Weights of a small transformer language model.
Size: 15 layers, 6 heads of 64 (1 for keys and values), MLP 1024 SwiGLU, 23.6M parameters.
Training: a variant of SOAP for these matrices, 900M tokens, 6865 steps.
Each number is 128 + 24 x the weight over the matrix's rms, rounded and kept within 0 to 255. Layers, rows and columns count from 0. Numbers have three digits each.

# gate: layer 5 MLP gate, 1024x384, rms 0.106, rows 725-770, columns 192-287
# up: layer 5 MLP up, 1024x384, rms 0.107, rows 725-770, columns 192-287
# down: layer 5 MLP down (transposed), 1024x384, rms 0.0997, rows 725-770, columns 192-287
gate725:125172150143122131147129081130088111133146084079130142111188137165134139153084075125068115129116148108135086125084154139135140157132131131128077117124137106116104101106150108126102124114116133148122164137152118164158099140168122105135138100166095134171140171148101133130096092151116145176
up725:144155107124111134097142125130160113109159154142178080151110149075189142114067091134149121097100147129103119135129192133084087122102098177101035108150124114156140149155116106122109134129134125131112129160127116119118118111159103141159129141126108114108105141121112130109093073111161157144
down725:146121123129145153115110191155104141115118109149164132148134097106139149126087123135108072137117109110088130145142153128138138141107102129120123121128093113185136132157121126127135125103118093135149084119172113148127113117129113137128110137163137119133136126092092120119123112118145149114
gate726:108133131136132097185134143149127147122147097118106109110125110120105081103141146103112131132089130149138165112150101065112147173115139113142106130136135133154113117111129136114139124115104187131141175144133099171125131131093124143105129102125120092103118143115148108133163119114110128131
up726:135156144123145131164144112161133123078149124167137135131163103121114134159114169154105146118152130132115152088150112137098110138118143126133084104099095111147173131137130106162117117126120135132110146165132111130107116146149114123143120131121103160102077190178157113143182076129153106139
down726:115131126092117156116136122121135144126150097154118151107160136129139184094102179082107155129152108144137144120163172129119145139126148122132105112129127144097135087115093173138129117116154118165092175147161127113130121135125162145133128131087124123145147109159117151097118135158104124155
gate727:135158142154115167131093144111157133118151125114153091195125094103131100188120137086121129156157128118133137133102187139153120147165135063149094107142147156148120128120148167100143127098137104112142115131113137127104125117096130158054102132122115104130118188126125139147068104092116173141
up727:106082112116137092116178149138089131100178117126116116112167109124176194114114108132131130128069133124124146168137105131115132091097141123110161124147065146159122081117143106161036136198157118153150144076121145127124145154142127154148150149122169162091182123118152107091165125152163172102
down727:134096116150090109131119134107122110108122145157093127114140152151171139127122101161146097153107152152162134118133109122127124096163093120099115107112124117100145096085132112148126130115124104155149124101061105184130127117103122127164111171170133211101132138076105076075145082140147150100
gate728:122119126074140130148150191134132143152126125092119170129160157121120119133141101149079149167137115117171132149129145097112117101113137109120125158123130088082124095119130131139130138129144141121142137121082142073144135126110057126097086143104133081170106185134141139149120137135120125160
up728:163156124105114160128159146076085135143106159135099135136113128187160156091111157142147111137149133117126108144109131112116105122138135146141130146136154096140135109103094134159119153141113172097098136121132113137126127176132154140121116093146141102139103122158125130152125133149146119116
down728:135125164165130174142114143146082140147143158089114146145092129173156176138145138137162127115094129138149087138138108086124094101130142112109134116116135125142147113112117104122164133159148155115123093103138074148109133101154135090122112155160121111122122153130143092132105134129149150117
gate729:151084141142109127127151161134143155111102128141120129108089145144148114121145151114070145142144138116127112107116154084101141124135126137102083102132099126114088116109133128151166171121112121157101115117098106123109117140096107123117136149122140132151134088147153130098136123147133116147
up729:185101138168073149119138155142087085135102110095096115121131078099109136119120106120114151153121161093098144118124100160148103131147171166111144135097136129147123125155115109138154113133126122119120125122163118088142149141137182111125142090145140070122084131108126132130113125114109124090
down729:123102143147104136104140127072124103149107109080147122129122099124154128123154100128121171113087138135120143132150120170130112117154109087113161108095141147177153117106124104072126131125095151151118113117172124123169149153173125107151143111164161093151133124093133090131115158125131155144
gate730:126109133119137127107115134147190092125121144096168128105138125139131113106180165098122114134172134138139138160149153142154127126092147102153106106137151109174102123133107140135143153067138117142128141168154134128157075127172099115074133084137129114124138119131119133123133122111161123141
up730:122094140105129138080152100135149125138154137139146139140134161127139146080189144138106081168141145151075119170140149111139138104082121125125151166169109146155118131130110121129083118090123108149113129128148156142110128157117107155162146135132094136147131111120124137141156152110169137136
down730:148168103100134140105130099146161137091136133103141137119150126132123138098124129111144141114101098151134153168147146084141134134090133112114102168151145143112122096155114138111142158097124127158116143110166152157118158128139113150146173137114120110132168093095116141146118123071144090126
gate731:167105126129148125104179096122138088128157169136114137144111155139106133142095102088156158187151091124146146149154163106124135119168129129153132113163154124130106078105094158155130108105104138094137171121134177180119112135096139189110146138145110100149126132056134104152124138154138193177
up731:101098137144107113165123131066129137146095101100095130152112162113156147158135089089087072158124149156137124118164139117109124083127127129146109140127109112118118107096159141146120125161114142114126165099151131112127117139083126161115123123168102130130131153110110093141188088160107112133
down731:144120136109130123130139092131137150128117134137123145078105126097159123131162155124133126144131073137124121139171116131112156129168102114093103080175126121120137135126094133167127116110095098116102131098140109164075138169149108130094156136090131115092141105121106110162153115097153123139
gate732:160117106146113114130182096145119109126112122178130115119128119100176134091129099098112139160103135121163108127144151116115129058096100119105154115116132153123100134141145134142061164116158130085148141104138127089120093128145142129111168149088133131140076100092155125113106133157141120122
up732:124166129088164131169164087107141134110122072167117119131101140125100129112099142129137135089120155133140133078143091108111100152123150126104151124125170144120160146141127143086102128126118168119108128154164125147103154090116143143117107125108135144105143146112162112095138110120136100126
down732:087127139109156140142104149103139178132116169149088146119153118162087154110152147156133140108118108114114143136121139134164103146119125122140116118131123117128125157109105101079147136163110141195108145128120127151123126130086115148134093137153154137114175163121106131156134120082109119109
gate733:123091143137147155096162186171165081129096096142143111176083103146127138118164142111146101146188140142093142164154146101115144112172086093137112134163145147158127117161157115101143103162101136113141115124137118172144126120118086114129152170143105114129123101107132146121138141116181148135
up733:144134129096135140166114104095097154150124128101147121170100087167120123088150138105136118121128148071110110110144152121144115162118152173077111123101154143155186158118114125130141124159168162152092145144118148175174129096107124105117110119128120077080155079132123119125123124129147124127
down733:098127096135153093108146138085119121105084185122150126144110112150156128116138116167121085085107091132129155119113127133140181132124143115142121138178174136109125097148129140114097160113134159173110100156146167138150096127097085090112161118136128116118129156121149119141143109149131081129
gate734:166160082121093096151134116118108164169117128124074098158140159151079120145129108110119110137084104165155115133151185094103105147104113106131172133105121148128159110111127159157112165116116096164102105120133131126145126135133111137091145116100095145163159107115116114149164096107115111161
up734:146098122133109144159136134157133126129146103112180157148157103136154125135138126088153099121151097119083155127122134107123113146136128089104148122104131125120107167098158102111095086132107184105119168146123143122119128149063136102122138109159124166135150151131154100105092157149116140189
down734:088085120147121122163170150125119120159088103123149150147145107114148148097184153139142135160152087139075120115141111111120137142119134162106083146159144136134132141153113110104062129113150126139132191113139138125121129135117150101154167124156129170107132164131137083111132182091122132143
gate735:098079112082153164105121123083123139137135140103122112119164150115155139119135165109143130127153117116147121157094169139100153135148143153106122122149145166111143132152131161160104088160137124142109145136132101159127079159109152155090084151108131118134112115127126146083137109127111154158
up735:151180132141113093098147123175106120210154140142131157131116145119161139119079099161120123113127162159100162105096132168082142142141130149103125146129125116130129112147078144106088155120102148075089121154156132136089109176163145098099124124182115136103154144078120108166149117124113106116
down735:137132136169142141123127160165110132200142133141105149113135118110144083107057090180096081125149149131104112128083105200108119117118133161142161119113125114122100103146118148122120147151135143121111140152135099109113072144093125111126135122118130138149146123105123130109131117124112104156
gate736:129114120108100118120122125151147124136092103098160110097139108131114120158142137134118126118103096112130112150095152130135128102141138068149147124126156146105100089132100122176124171062158085075114094116137122141130132131120153078115111130129126148140136088138124121119100175117120138117
up736:138091146128123117117136111111113120125110093142127148136115100206079144101122127173182162093118129087163120129125111115127150079136149110102148140137126110154159135125098140169156135147085132108113114126079109154150141087124132131136114119136119143113126143135114120123087121110135138139
down736:119089134130118128120073106130109134094134189130158111122119126103120125088113123161158161109110136112138125131103110143128135110154106140100086165144163111114122139089085133127140111122125134151114130109126145139091108117127077137145112125128146132138125143120100145112157101081112137138
gate737:080204101123123160108135175115130157166140161113088114118107139138141133123118154157127104123132137175130160143129143135137125150119108154142098116116176077112103115109131158140159152095130118130133104125134179113124131116151148112137159141168121118094116144136135161146145131130099139112
up737:154130069125121075142132117146114088138111166131125081143095142184153142154118112116160097130149107111128128157135154135105164130124151143126087163114145101141080158116111127122124100101124158142125142137178162132135118098137136116049115122143125123108128129183146120132113147151122102109
down737:153135081120134081141127124159142158100120167134141130133093141144135147166106127134093123120141076106149130114153121134141176121161138154134126150120170073129131191155125095093160099093140147122113137154170159146154126116140116108155133117129104104120165090151119114167115123123113091138
gate738:089100108147119118101129164139084129123113140101136072140142109132137133097140159135109118143078136111159136132121107134098085148152132117148146116115096134152138135096130158114146141123144164142144118154120107156133126128112166130131112114162099116140136116149140125152171135102104125164
up738:106127151151096112135097124111131138103130110106141120063113110169138101144151141069119154121106108147121112098119083121120123115133162111140134105114141110145123076157120096094150124106114170104167146126103108150099160114100153152135114108142128125119112163164141115123136166088096126128
down738:124124153134124116128127146126144131107151115139124153090094104175151110137103124109123175093074110135135080113148125138128131081110191119107193162122092148155128097129107144106135086089126109095128173142109106145127140112082122125144133114114175152112152127151171126113119127107158128140
gate739:141111111131156142130156132094076112101145167136120099092163115104140169169157116078108168139115117092139079129128133126124117107131109110116152142116115143153121131107162132172128143115158120122129131175106126150124116132127115124121142122137151176158150120137130114079117150158153108138
up739:158155091126124136152104104137164128129116135151107102092100084091129188131124110109144115092113100139092112126156128139198147108099168110097101121131106116125098118117132128114161126119135117149140122128125111109086144138099155102127095125130101120114134111169134145143152123133147133116
down739:147143102115103188146119122188125116177143176124123141076103120136137166109119126124126118110118109141124131099137148150169139104122138153141105106087149159126068116099129127106151110125128128146132159126108136151103120121079180127082139128131094143109181126123135130102123109155160100132
gate740:151132147143139102073165128123130120120125150172116127126147121132067159121087133115113149151111159146144123144094110114071109162143082122094138138171116104135156111116122149137137134137085125175107114130085115140119108105180112090120149150106089167139091142077104120092143073168141128146
up740:135146119108106155113130167142124122115087106072137156153104095123114145100163116159139117122130122126129116149129104125142135157153133167153103140102139136134158110109136146140080127103132042086126151088147100159136159199086129118157099107107162127147113156133129129156168137096113120142
down740:109179160116162092093120090124099130117115088096154172129138141088131147137122106117143133148100117166128182132144138141121134159118149167132121157118133085119092112097174124133081135111162075149122105101137116142121087174110105129152079148117151147162112112127102122148107106114087134123
gate741:146140115105153153150169119178187165142159087129093149115146130117136092100108148150152097134159121108067085121138105116125094075103139079123129112162103139098155108124119135140110137126202096102139132134098136101141172151091163123105175124146104131157120169101168132140111162138160138130
up741:077145119128161094164145102134145123133110120159132101114152102107097129122098149154090091133129105117104141107135140118142120102104118134115126122112148088140143143130095135100133162163153104096131120143131111121078126094149070117163057134104125121108106108094156156071137116092144136163
down741:103127155176121104091141114122125144114116120132118096114118115157154131087145140122081094104116126097071079132172107109098166121122140093108106125112137128135124116151077155130190144109134140133132138133152114133127107123110154137140085145158125134100113093102162109132125132164136147148
gate742:131108083130121148118119149113173115146145111142135125089133140089155095142130130100108076151086117139142155165140111183078124134134095122126152137138119128114103118118134089106146104116048175124145126128138150102153111117136135165115105116112128093142189109129098100106111126151121120137
up742:173108127083118145086134165187160132116145122151116178105158111117115107169160152106148104120162073133129118131150084121156117151167151101110138152133112150154119112158124163157119130114135113124112140122143138114159093101125093139120115154128134164111112125123108111112117142104163109139
down742:134111128136136143126118158157132146130134128164145135154133104131146147115153142070150129142159064128126105124169080100142080171127202093138144115120172101143106133117122143134171127125111130142142149128120134138125074140154108153112140139155146154107123144141125138079130130099102144112
gate743:112131156112148161157114103115104116154079113124163145120128114103138134114131148127132143138162114146136153120116125102117161110146092118105107095117146085135120102122127122088154162127147118115099109154117108157112089133138172132127121089144140108114115140160112157124116124160137093129
up743:079097149105150159120124140148097126131124156078084120118127157134104142147106125096142181107118177116143124128105102117176124132132105124104125171139145135163172115121097135114138120134133122149120109164178087154137150135179114140138143145116118112140151154150142118139143108094160148121
down743:105172130132123133132117142083138155146140175103110107148112120097101133150143156130133194153157134146103118143103148151138133135149122124131170101137131127131131169138102122131138129101139105109118129134135138134112073120132114123135147119172117133087133135156145121121119085145157175162
gate744:144097127110152177122110138132137105146122173098097094110101146102110111119147166120117135153130103119132122173117130111161158087127133100165107149116113147115099122120130143122167099134159117110133109107104134156058105152156128153161093128207147106119166126109135163161110099167136163135
up744:124163141132117135097118121153110094146121144117114126088136103145128111114111174140116093140131101114154161155123139127120134123135117126150145122130116109086139126109132154127110086147106105140102133098104144100096129127132131136130114104152102089104149116159133150120119107123111138126
down744:134096109148135107147154125111129154114110081147166095147151122156157140135152067135141176098152138144128084086149107115129139136126164115084124128136156144169118124177096120134150171119149143125135157133209132151191136132101121114126173118093172160124110108106119092130126161126154111142
gate745:123128121129145125126152172097117102133122126122149157109158127147127134122121160125090114191091108126139132183116150075159131121110136080146058116170104118112155127151163119110059139127101108139102145131094111146129131145100088171123093127122155096167156098089122161158118079126116154149
up745:126102136179146124104130129109080128127117084129128148121141124127105133132109155080138099143115125150150157184151158153163150178136142146122111142150116160124140187157095170144110156145137119118094135169138179083178152101112130135110131147125125130121147146128105136139152110089128091088
down745:109121172116087101107124137119094140117095096114174163167126133121108133138141158085131086144109110152145106121150131106166152149120151125112121139118116154137142181175128148142099144125098128138154123114125167071167117113134143092113122132126188148092148095099134130144142149118111093121
gate746:134134104133184143100147119121140158154127157187109116131119193078105197149148153122116127085139118114112092198120133068122130099145120086125114111109135132122115139146150113137133163105100121153116157140091126116163076106077105134088133109153142157138161129110119156155118146120140133115
up746:127133072137161119144162113137110133121098165094067056154172170115122069117180145109121104108113075130117133093174127126127128106158127125108125107151117104137121120133158133161086151136149109188135146101122108141128118116163107129148138142164102128102125126129071142083135157196149134149
down746:119206186128120139092110147105121111103176149123130103164120127132173127125135164157171164149148117137123138107122094115109139141072162138110149122107156128178101128108098148133114106126158131144122112105159131144109124125101145107105091159129156084137128163142125138104105138157113090146
gate747:166097110127108108066121114150122086143137157115145096118128118160116086124138146136149135142126105141089112148121141106104117153138090150151125074150113159147190110110070133117163114187141091083156122173134160100159130081116149107128116135171104074087113114144126141108128118138091169125
up747:135105125137112108125141107135093115175166117123087112118120116110116113133102133105160154125134129101158105128183151130086111085139140109125099115143116123136101113111140131143129130139105111138171108134094107122135152107118129123131118156119143115095148141136151144160148108130124154159
down747:145097155147078127107144081152105113104122130126104115145155105116123123155107086139150170097101116136115175117188134109109135129167165145127100121114119141145103133151099138119139133166152158097170146135198142139130179073093126144115112164114145123119162122118171149157134166106109139098
gate748:123129094116161116135118170103151126116160140164101122169080137116127104117133115139111133172138179145105132159161127141164119072130091128136117135173100129098168100159122122108133098130146127121124115102092112132128128073149094128097144122162080111158141141066153132148152113114113117167
up748:128134131138184124155089098151081138115146096122087127096129131115104126136170153076168144137124140151107148137161161179120132122142130131087126100131146093138128136137139161116083136176155143116134150149111087133074114114117084113086142084121120165129161118149088115150154172138165098113
down748:078149150116132118144136070142129089106175133104137188113167158070142149107135134145163140140116084164115092154157168087125124100119132133144105136154132106164136088120096164127146087104131131083117084165148104132136143156134124150113087097097115158111138094166105093117134150150155091109
gate749:116179112146125113151111123132155118125180136162111122130157181095142116082102138100112135116105118137128144122143167142127126092090111101119106089109121144074079135130120114113154089166149139116105110148107165143155099116117123140127142125127112121087133127148122161123087094110116175150
up749:102115113124126184163110093101086168172090106144119105135127108148181122121125102127115126142138119084116123123099126096152115144101111156128113119119112119154177134109188184079167154136111134130166101153117125108105127132107114133137178116109150090124115065142130132125118164120135088092
down749:082092129175125119131115121097121119157089132096133131111149111155140137109185106141135127134122107110107083157117123131109106126160098162079126121167112148099168138133150145111143133127141138139176131114122123100111111143149145108112178163148127112164142114125131126151139109117099123087
gate750:130105112100115147115104112112148171152128193113096142110117180112147138112183138155128111125143107090112087161120157115126087114155111107118145162134194151109137136125099126147124112061121110157138120110148139136096093136151116099083122144126133148099111168102104129136139134146126116124
up750:114127144140134125134149150105107098166145119099134137116168119107126083134099106137143108123139141149125136146118124113149129144134145112163106117147117139119115113135121119103099113172119119120120094106162148094145151137143144134156177116144085128151079124134117084122131140114139130119
down750:141129142151143106113119127150134173141140114117172149133124085145160115149140143141121122126091144131137182130106134102137098108121115126171121156145148123149139112147132141136124151155115091123088126124139109120114115063137109107090100120170102165086133144166120111174127115102145119126
gate751:164146111119100099128137135153095101192132134137117170137131070127083114168154156132124142163122100120145126124122159130145124120109118100168138177151136131106098118135130122122142160118134171155132101110109121157125124067116113122138180120167140162158152152139157135093140129149119125158
up751:126133130117137133129138166142112116184111153158123172170143123117146088164145146144154135138144082128127154139101139121137115141083130129175109120147128129156092180140119116129136155110126152163125097145116140118139111099116109127168177126140137141137109143136110130115150134133146147143
down751:147163125096126125164124114174128124150105126121132158122123134137120097149130159114144139111158104141116198118111127157179141123094170089147158163105156108113111156124150106154118159163137136131095108104123168105121126110122106085156165122152143123083101136150132175111119135127164126154
gate752:089143139119160100099158116116083146113154136128155088126175127091164120122134138096117172171126149115141135103133112141097143131116167125135142128094143151161142138114148150128152138122132088152078157171142148100122139134139135129114133150143143110102142130110157095115136150110145142133
up752:127141084136178107147092115156087106117110132101114134103172110117174125144125108147159150131135142135123127132149071170111142165142127134133179131126120100129127169115157097116153112133122122113078117099154130101147165115093139120153139158118154097084112145137117108117156125119093134129
down752:158113120157125150076123129137112126166136168123100145115095082147105099144123104114116142111166103117117131129158138149118147191144114172111106109154122144076137147105124158138093111089164166122119114097130161149124158156112108120153060120100152122166117125191136159124156092125118121153
gate753:149125102088101126115134106108134109139125113111084174189126094137130076132142175109103159151112145098118155098128143162119145145139127101092136109121135065098151091130107120136100123142125098147186109120097154113115134150158176160117110105120121127193097170118124135146108159163097127091
up753:157135112147127086119091105102109139112123130093133130111128156116071092160130133110131155110108141146131108138112118119159143169170107109132144136136138151121115093064120117121126157117119130123121101152153136134136089116142084116135115156127102128126124134135117182124139092138134139166
down753:125117111109132095104102100091100102106093120074094158152096095136147096151148113129105151104115159148128149106099173175143149138174151114130132099121128144125141132125087129130126127065089141122165116140141126120112073163163126133137101129140128119171154146124132151160128160118150153139
gate754:167125127111086155151147132099110140159093142147098143161124159115133152148130177165131127142166105132132126120127144109110104158106102086136158110133131106122097100133145162158129123098083128118098133096092100154092114090182093155102159125134146134100128152123142089160123164142125134132
up754:101141152145147105141136145136141100124108123125165128149130087155111110104133122178127130116127121089107145130114089153104110131148123119128127109128118127123144118138154104107127131157117130148117157122132136118131115092079140108114155122140094121159105151089129118120108117148099116152
down754:127114129149134124134124119146127099131138111107135103104141110185106106107131108160110149157163142134108173162135141142101127133130122159102126147096131102132149128085141118120120138123125121123119179089250112125155130077147149086131109148161104132163116142100134139125110125137127112150
gate755:118166154118100142162120161123086147166122110151142138158142158075149124154119124134151123159099130144115117126173133100145103106163154131158086142139126125124101132125129086118137136098127145123144139100122145137124111113099123146108132145143155090164144131134145137087145139118138160136
up755:093104130118110149166151143134117097166128115192108132136122125139178123150164159106123132157119140126142157141115156121142128134129132129098106163198134127110136159135114123097146115120133151120138168114152166116131143166137150119114122175112169122134122091134089143109165080128132104152
down755:127150140132125136149141157133140123119119114141132121103102119118136137110122149093130114110132156108154183133121112115128139139122159137127111151161129140100111177142133116079126125139141140145113155141178169108113119148146135121107115204111169088138101110153127191099191141117100124137
gate756:123154151132105165147133118132140148118193154138130124163115132100118134125121104155129159193124150121126116136167120121147166134126150149126145117140110116113183098087087172128093161109122161158135114136127125187126103120159158105148152132120133123132131069139088144137130127120114145174
up756:085118085117130125113096109189101101136144133081132171133124143207137161179133094107146129076195109084145137119154146141102110095161135104123111141135141102183141102121105110151194123105113122140160130121107129103138120098129142117097144142125145150102141131157133158163104133109119155085
down756:099069103122064134146119114147131122130139155142122134127107156126131130146135099095107129138110118116135135128158133082099139147113123090147105133122158149139081073116114126140220172122104127144110111139102169113139134118112134147137146089128102123065113134116107093113065163116089155103
gate757:155081152100125112165119146111148136109095128119163156141131148142115123131135155115123132148139177188114097160107111092114077180117123128148092094145145110105114108060173123108147130105102099134108122124122148139115104110180103126119124121114114168150161130130182129168127167161137158157
up757:131087153108136121139150130153141140152125085136166106148092137127119170139115134157146113085132106101138149107101118158121112157143105140124113169114109102100114127135144083079142075121106136130163128162150135134113115141128129140145132124097072140103148130153132131123112094096104069134
down757:165132154122121143113176084201094164123107145134132130151105119131142140128098177131108134114128131094121127137101106073122103127109141145119091171139138167119087107120131131153144097155125112105148137107150124150137140107135118086153159107101095128129174136118127122101138130128114108118
gate758:142123122131069094113111145165165132152118131126091120098155107174101131130139122114119170152159150138153140122117142107147131147078134111113118123143136118142117117096108107111086121130146130158130122140120135113115122170145111093140173102129132128160111140134136087110153104139131132151
up758:100115109122125172053158090155158103086103164104125096117085204137137124108120080117099093125148141140152125119098100091162113119143110092155109115121130111168154145096125105116154164154147168127106156128146100168153097165126144125115129118138125160121110135136125086119101151112136110151
down758:118130097106051154115149105107146085092145146110117080148084149114151096089109111142132145162115144174138126122090116077160121109143133110174130105102158141126155136107131105104117169105144122099148126154143080168116101106148117113143138097152117129156117146140144086122092134141141151167
gate759:090097104159078134143121141127124152143121148152117165134137105119160103088118141175143128148156138172105113131111135157108117119114098120119130165119104123155145163126155127128108102131106126137137146109099137103129126076124159110135153140068081152102117177120133100125121124158095103153
up759:132110134097112131135089123100089136119107136119126093102124118131153147171110078142133124145113103112108101094117172129104153119150114120165145107116134141127073111149128105125153124133124166130125124129123121152085123106156138131165122115162130131169168090152109102137102130095162128079
down759:107119157125116114134087085081121139095127150145130109128104161113106134187131127095143150106116136152091110126149143148131178078166091143154113129121142128093058133140152130121124140131126127189093132120135171177112145126132146105164138138196106164119160100129151129143138123085175116124
gate760:152134144129165169119095123131113091138113142106134113111123135160106124142115150128094134104156142143131132163168089137192128131094135061121178091116126142066138092147138102129199123095072136132140085151157129145103146138099120123120098114080160139185128133093150116156129111171122174126
up760:106136095162178129112109094140124126137087149128126113165141115163097110136128121163132117113148159140170126138135147141122162113147127136104125175070151102132115133119114127113128161095106132124079100142093126113116136108143150096123127142111150122116110124109098108119168181106129184131
down760:136149125125153104146136138135103134096095106146062142142170104146119142172133093146126129151122134101120136117096133111132171126113097137140140145100109127155143145150135111124101147105150110099094142185085102113116124126129127118132099146162112125155131115066104125137186127115125136138
gate761:151126125137086128139088100121151117130114169107109135141144120175145157094168168099071136112137164096101113120101108123105163138178116102124128101132143151104138122104120130111108115142163140152132115148128141147122097095104147071091143151123130118104106112081122132089127134095139135171
up761:118109171091143161126144174078137118150162102105112113210144135132094121138107103140174122177130139144143134095109125150189146135115107140120129137159145148138136135112127111106134114086047114136124158131129130110095102148104107146104175159123128143139137107133109103134111127145135136094
down761:159102163151135132101159146083134156131151092139099089199138102134120123127137116122166105190153137126121153113161101115105115081120109144107116094163123136141152133122074108131119184061091111189138168167105096127108121155133156099087162137098149178142108128117087117138100110131097153125
gate762:185148137115126115123140147111111141128141144098143151130164097156156112158118148136111130152145155139123106118086131113164085162139158144130192106097100093114153118120148131128115135131110109121113183116105122165133102111111135119145155129151115150152110103119111126151112179190178099109
up762:130099152114129129096143149124158131101128101162159106144137096118146129132127145175098122147124117113140154104146145085127167120159116116141133125149191143108136098141169125174152108160143125141090133132166127132114088149110159118156118131136090148111098154164148128111061145138153111120
down762:137108147100126131117122156116100128104081118131143119108104153133105118095119137147138147115139123079153143126109130104104124144128150121127109171123167132163101158136109128154137135131143085140149096140141137122176149143139120132089124119130108124131134125134095105088132080117110112168
gate763:119148155105109112139097150104128194076095122086115160137147100178099116137142155095117102146101108153091128156100132140128115120149174128156116150135122146136122157147124136134122122094173134131123146126142120119141151101111185138118128137118123118163105147133127141115094097099148092078
up763:131124099096111140113052143098131159110109115129103124087124148147138129122132103148108133158106098135133156128149207126098125138166096116093134129135135149136131146091085131131160111144110109147124142112107111049092063147128119185135109099146135110134123111145118110130114124162161106114
down763:102123088124126109127120118144104168188129093135112155158139121128128164107151121094150149153146129136110136120164149145096093123157153151118126116135156073116130126123145130146112095103178175137112117110076123071148108148120180156137093095135135075178110129119108069108153156195148135145
gate764:108112102062066167126126136153104130162157096162128160121137135127143128127132104093087164120158129095124085110084097105086138142108144099133120114130129163107171132076095168146093125123160095136141122124155108113105097147155154134128122153135114131155104112123074168141109141166155145120
up764:102152138167140143113101121139134109120118130097135150116121148159177134102143090157137086131135111095141101156136153136115116122123147117117126082096129150098146159162084109102194149164111133131089187168147126160142125129087125133157148131141147115154122121116145178126141132119082125105
down764:090172182114098123154165133112128114124111140079118165132107089102161103130147089144166091133098112113105122136137128088119128157144105128150139125144134139113166141125136112107154158132147116129116143142130113109116113136086140120153137165132134145155107134098155151119129118132145138109
gate765:108125105074106162101105116120103138150100171119153152164106181150140147106156127148099102133160138146106106172120149142084115137153143109136105132106116084189138073115144127130105130140126112108129149145126109159105105119138117102154135115157084134147146124132134145095135151145128122158
up765:129112169143107146103170159123145107083146138121083169173106100172142104120100142112130095099150104126171113075144136113129126153169104102127136158188118135111125145154153126111144139087158106119158162135127095107155088142116115170095131147167164184130133180118134134154135112117133141133
down765:092088167134090121114104139096104112117113168093122162131098143119170153118151138118140141106128131095137095110182135083114121128151101086127156142186105098115134142082111177102145085101181155114164147151139083151153092111117118132072117117132168180162153146098126129136163115113132140156
gate766:148125115155142110139161108139094102148137117134092122090142145124154110108113106129104122157156185152092106102106141091140138150143127091173113135150136145130154118100122143134119132147123084140125116136136104173090107147116072112082115132122087144156146124118188154122142072168133120130
up766:175143149104134106096123067135152064163128153129153123135101159120139109085142138135167141108099158079144144124154131097127157103109136207133155115113142130156173135112144105127123089092091118148118129072151150126084150115077099131136163136097122121122120161084109077108147138138109161097
down766:179134165113127099123128101133148106166106109116118107147057106151143109123156126104137184171123136143133118118174139114102152111091168114139143130161105191117130125121150161116130113096093155144172150143083117173120163129102097130105188150117083155119114147103174104123130166129129120139
gate767:125149136116147097141164127135106138187136142132123098123131152133137118084107138104113142140126157158120118167149110157096116106134095115113098164137150112117153171129108110166139101109145107126140157126124074161155155115112098122098166157137110163128133114155113141118177137074165098103
up767:097166118129160129179151138117133084109154160123137161138122127119129135150105140156124115105068105114096137145185100133123117105116155088089094152113127131142133095142105182130117136135145146147093181125142122114185141104182171111112106117113139103132116094113086100117124164159098126112
down767:088174116150151135146116123179134090110105129084142149147084096109131137160124119132122143143069142148120110109132132142142142071096135108103139142128155141113146149139148148165114111118130125128134124089115114133147116088167126095134104141150102126119156097164109135095157154150131128137
gate768:084114137120089104124146128138100110162110116129127162085068098154147157085117145104114127134109090133099117119130160094085084063129114134127176143131139103128114142111112122113155126109154162130112107149112143145141120097122094134166175156151149130155140106116113149129120154121108131154
up768:131102157074121148169134126070133139152100153150106157140149122051144115127071109123129124127134132141123188172179109158137108155145132113103141120138145112136133126166106113132113115168099089126103151115164132140141158120142114114133102114111157140100143115140133145133105157102076158129
down768:131128155126146125137143144151147128135159119149140116096152096127116122162104112112123115121106166093099143134106096150156126141110112119117159125153131151114107117130154119127117112113133128079132121094147127119139132118150093127119112135149134123171118137170115111125122164101141153113
gate769:096103128136096106076173098134154160150124149098124109099140128106135126158174146141124116121138137128124141137147131101122142114175133083149095110146167154100137132139135125063164129115139091169112118160121131132126143094123121131068159125114124078135155126148109131164158156159108124141
up769:123096163144138109121136127089170128127133150082109134133104151125139158140142134109125105086164143111087100147137131104159111169138180136078139150143160131124086124146144105140110133145118126099097166126101129141131125138136092128103154132102130138142119131143154100122146133108128131145
down769:097131126156118138155141149123132108128099168147124160136135118100137122112127132136133109112141163128119115148154142075144141160162145141105124107191147154077122106099112124129130110126129089137108166100126116082132117095127132131097175125169133159152110163133141099131098150112128096121
gate770:159156173172152142140164075103171120103143129140131131133089115160161149138143150116102103161090122113134133118122099129134117105132133100113136112127121123123119140093102104143101130130128148134091092138145125116110113075130124101114110162120119142115093130134109139130184120122154123169
up770:160132095146142108142115131127094136115106125112139140099183150132121101129121102095162086110137127143093118161172165119150076142072134151130129132145118159107097120107088125188142129122129131135118153095112122115115113136111116148155076127107126121125099152111130158109157091109117138129
down770:159134151189121122146138098137141127146105126123176128098161123094111119095155090091147109085157143161152115103132148173103127105096127136109101154106114192108110110138138143130152117129127112135133121108129099145056095109118091161145120167120134175145098158124089099161086144127079148144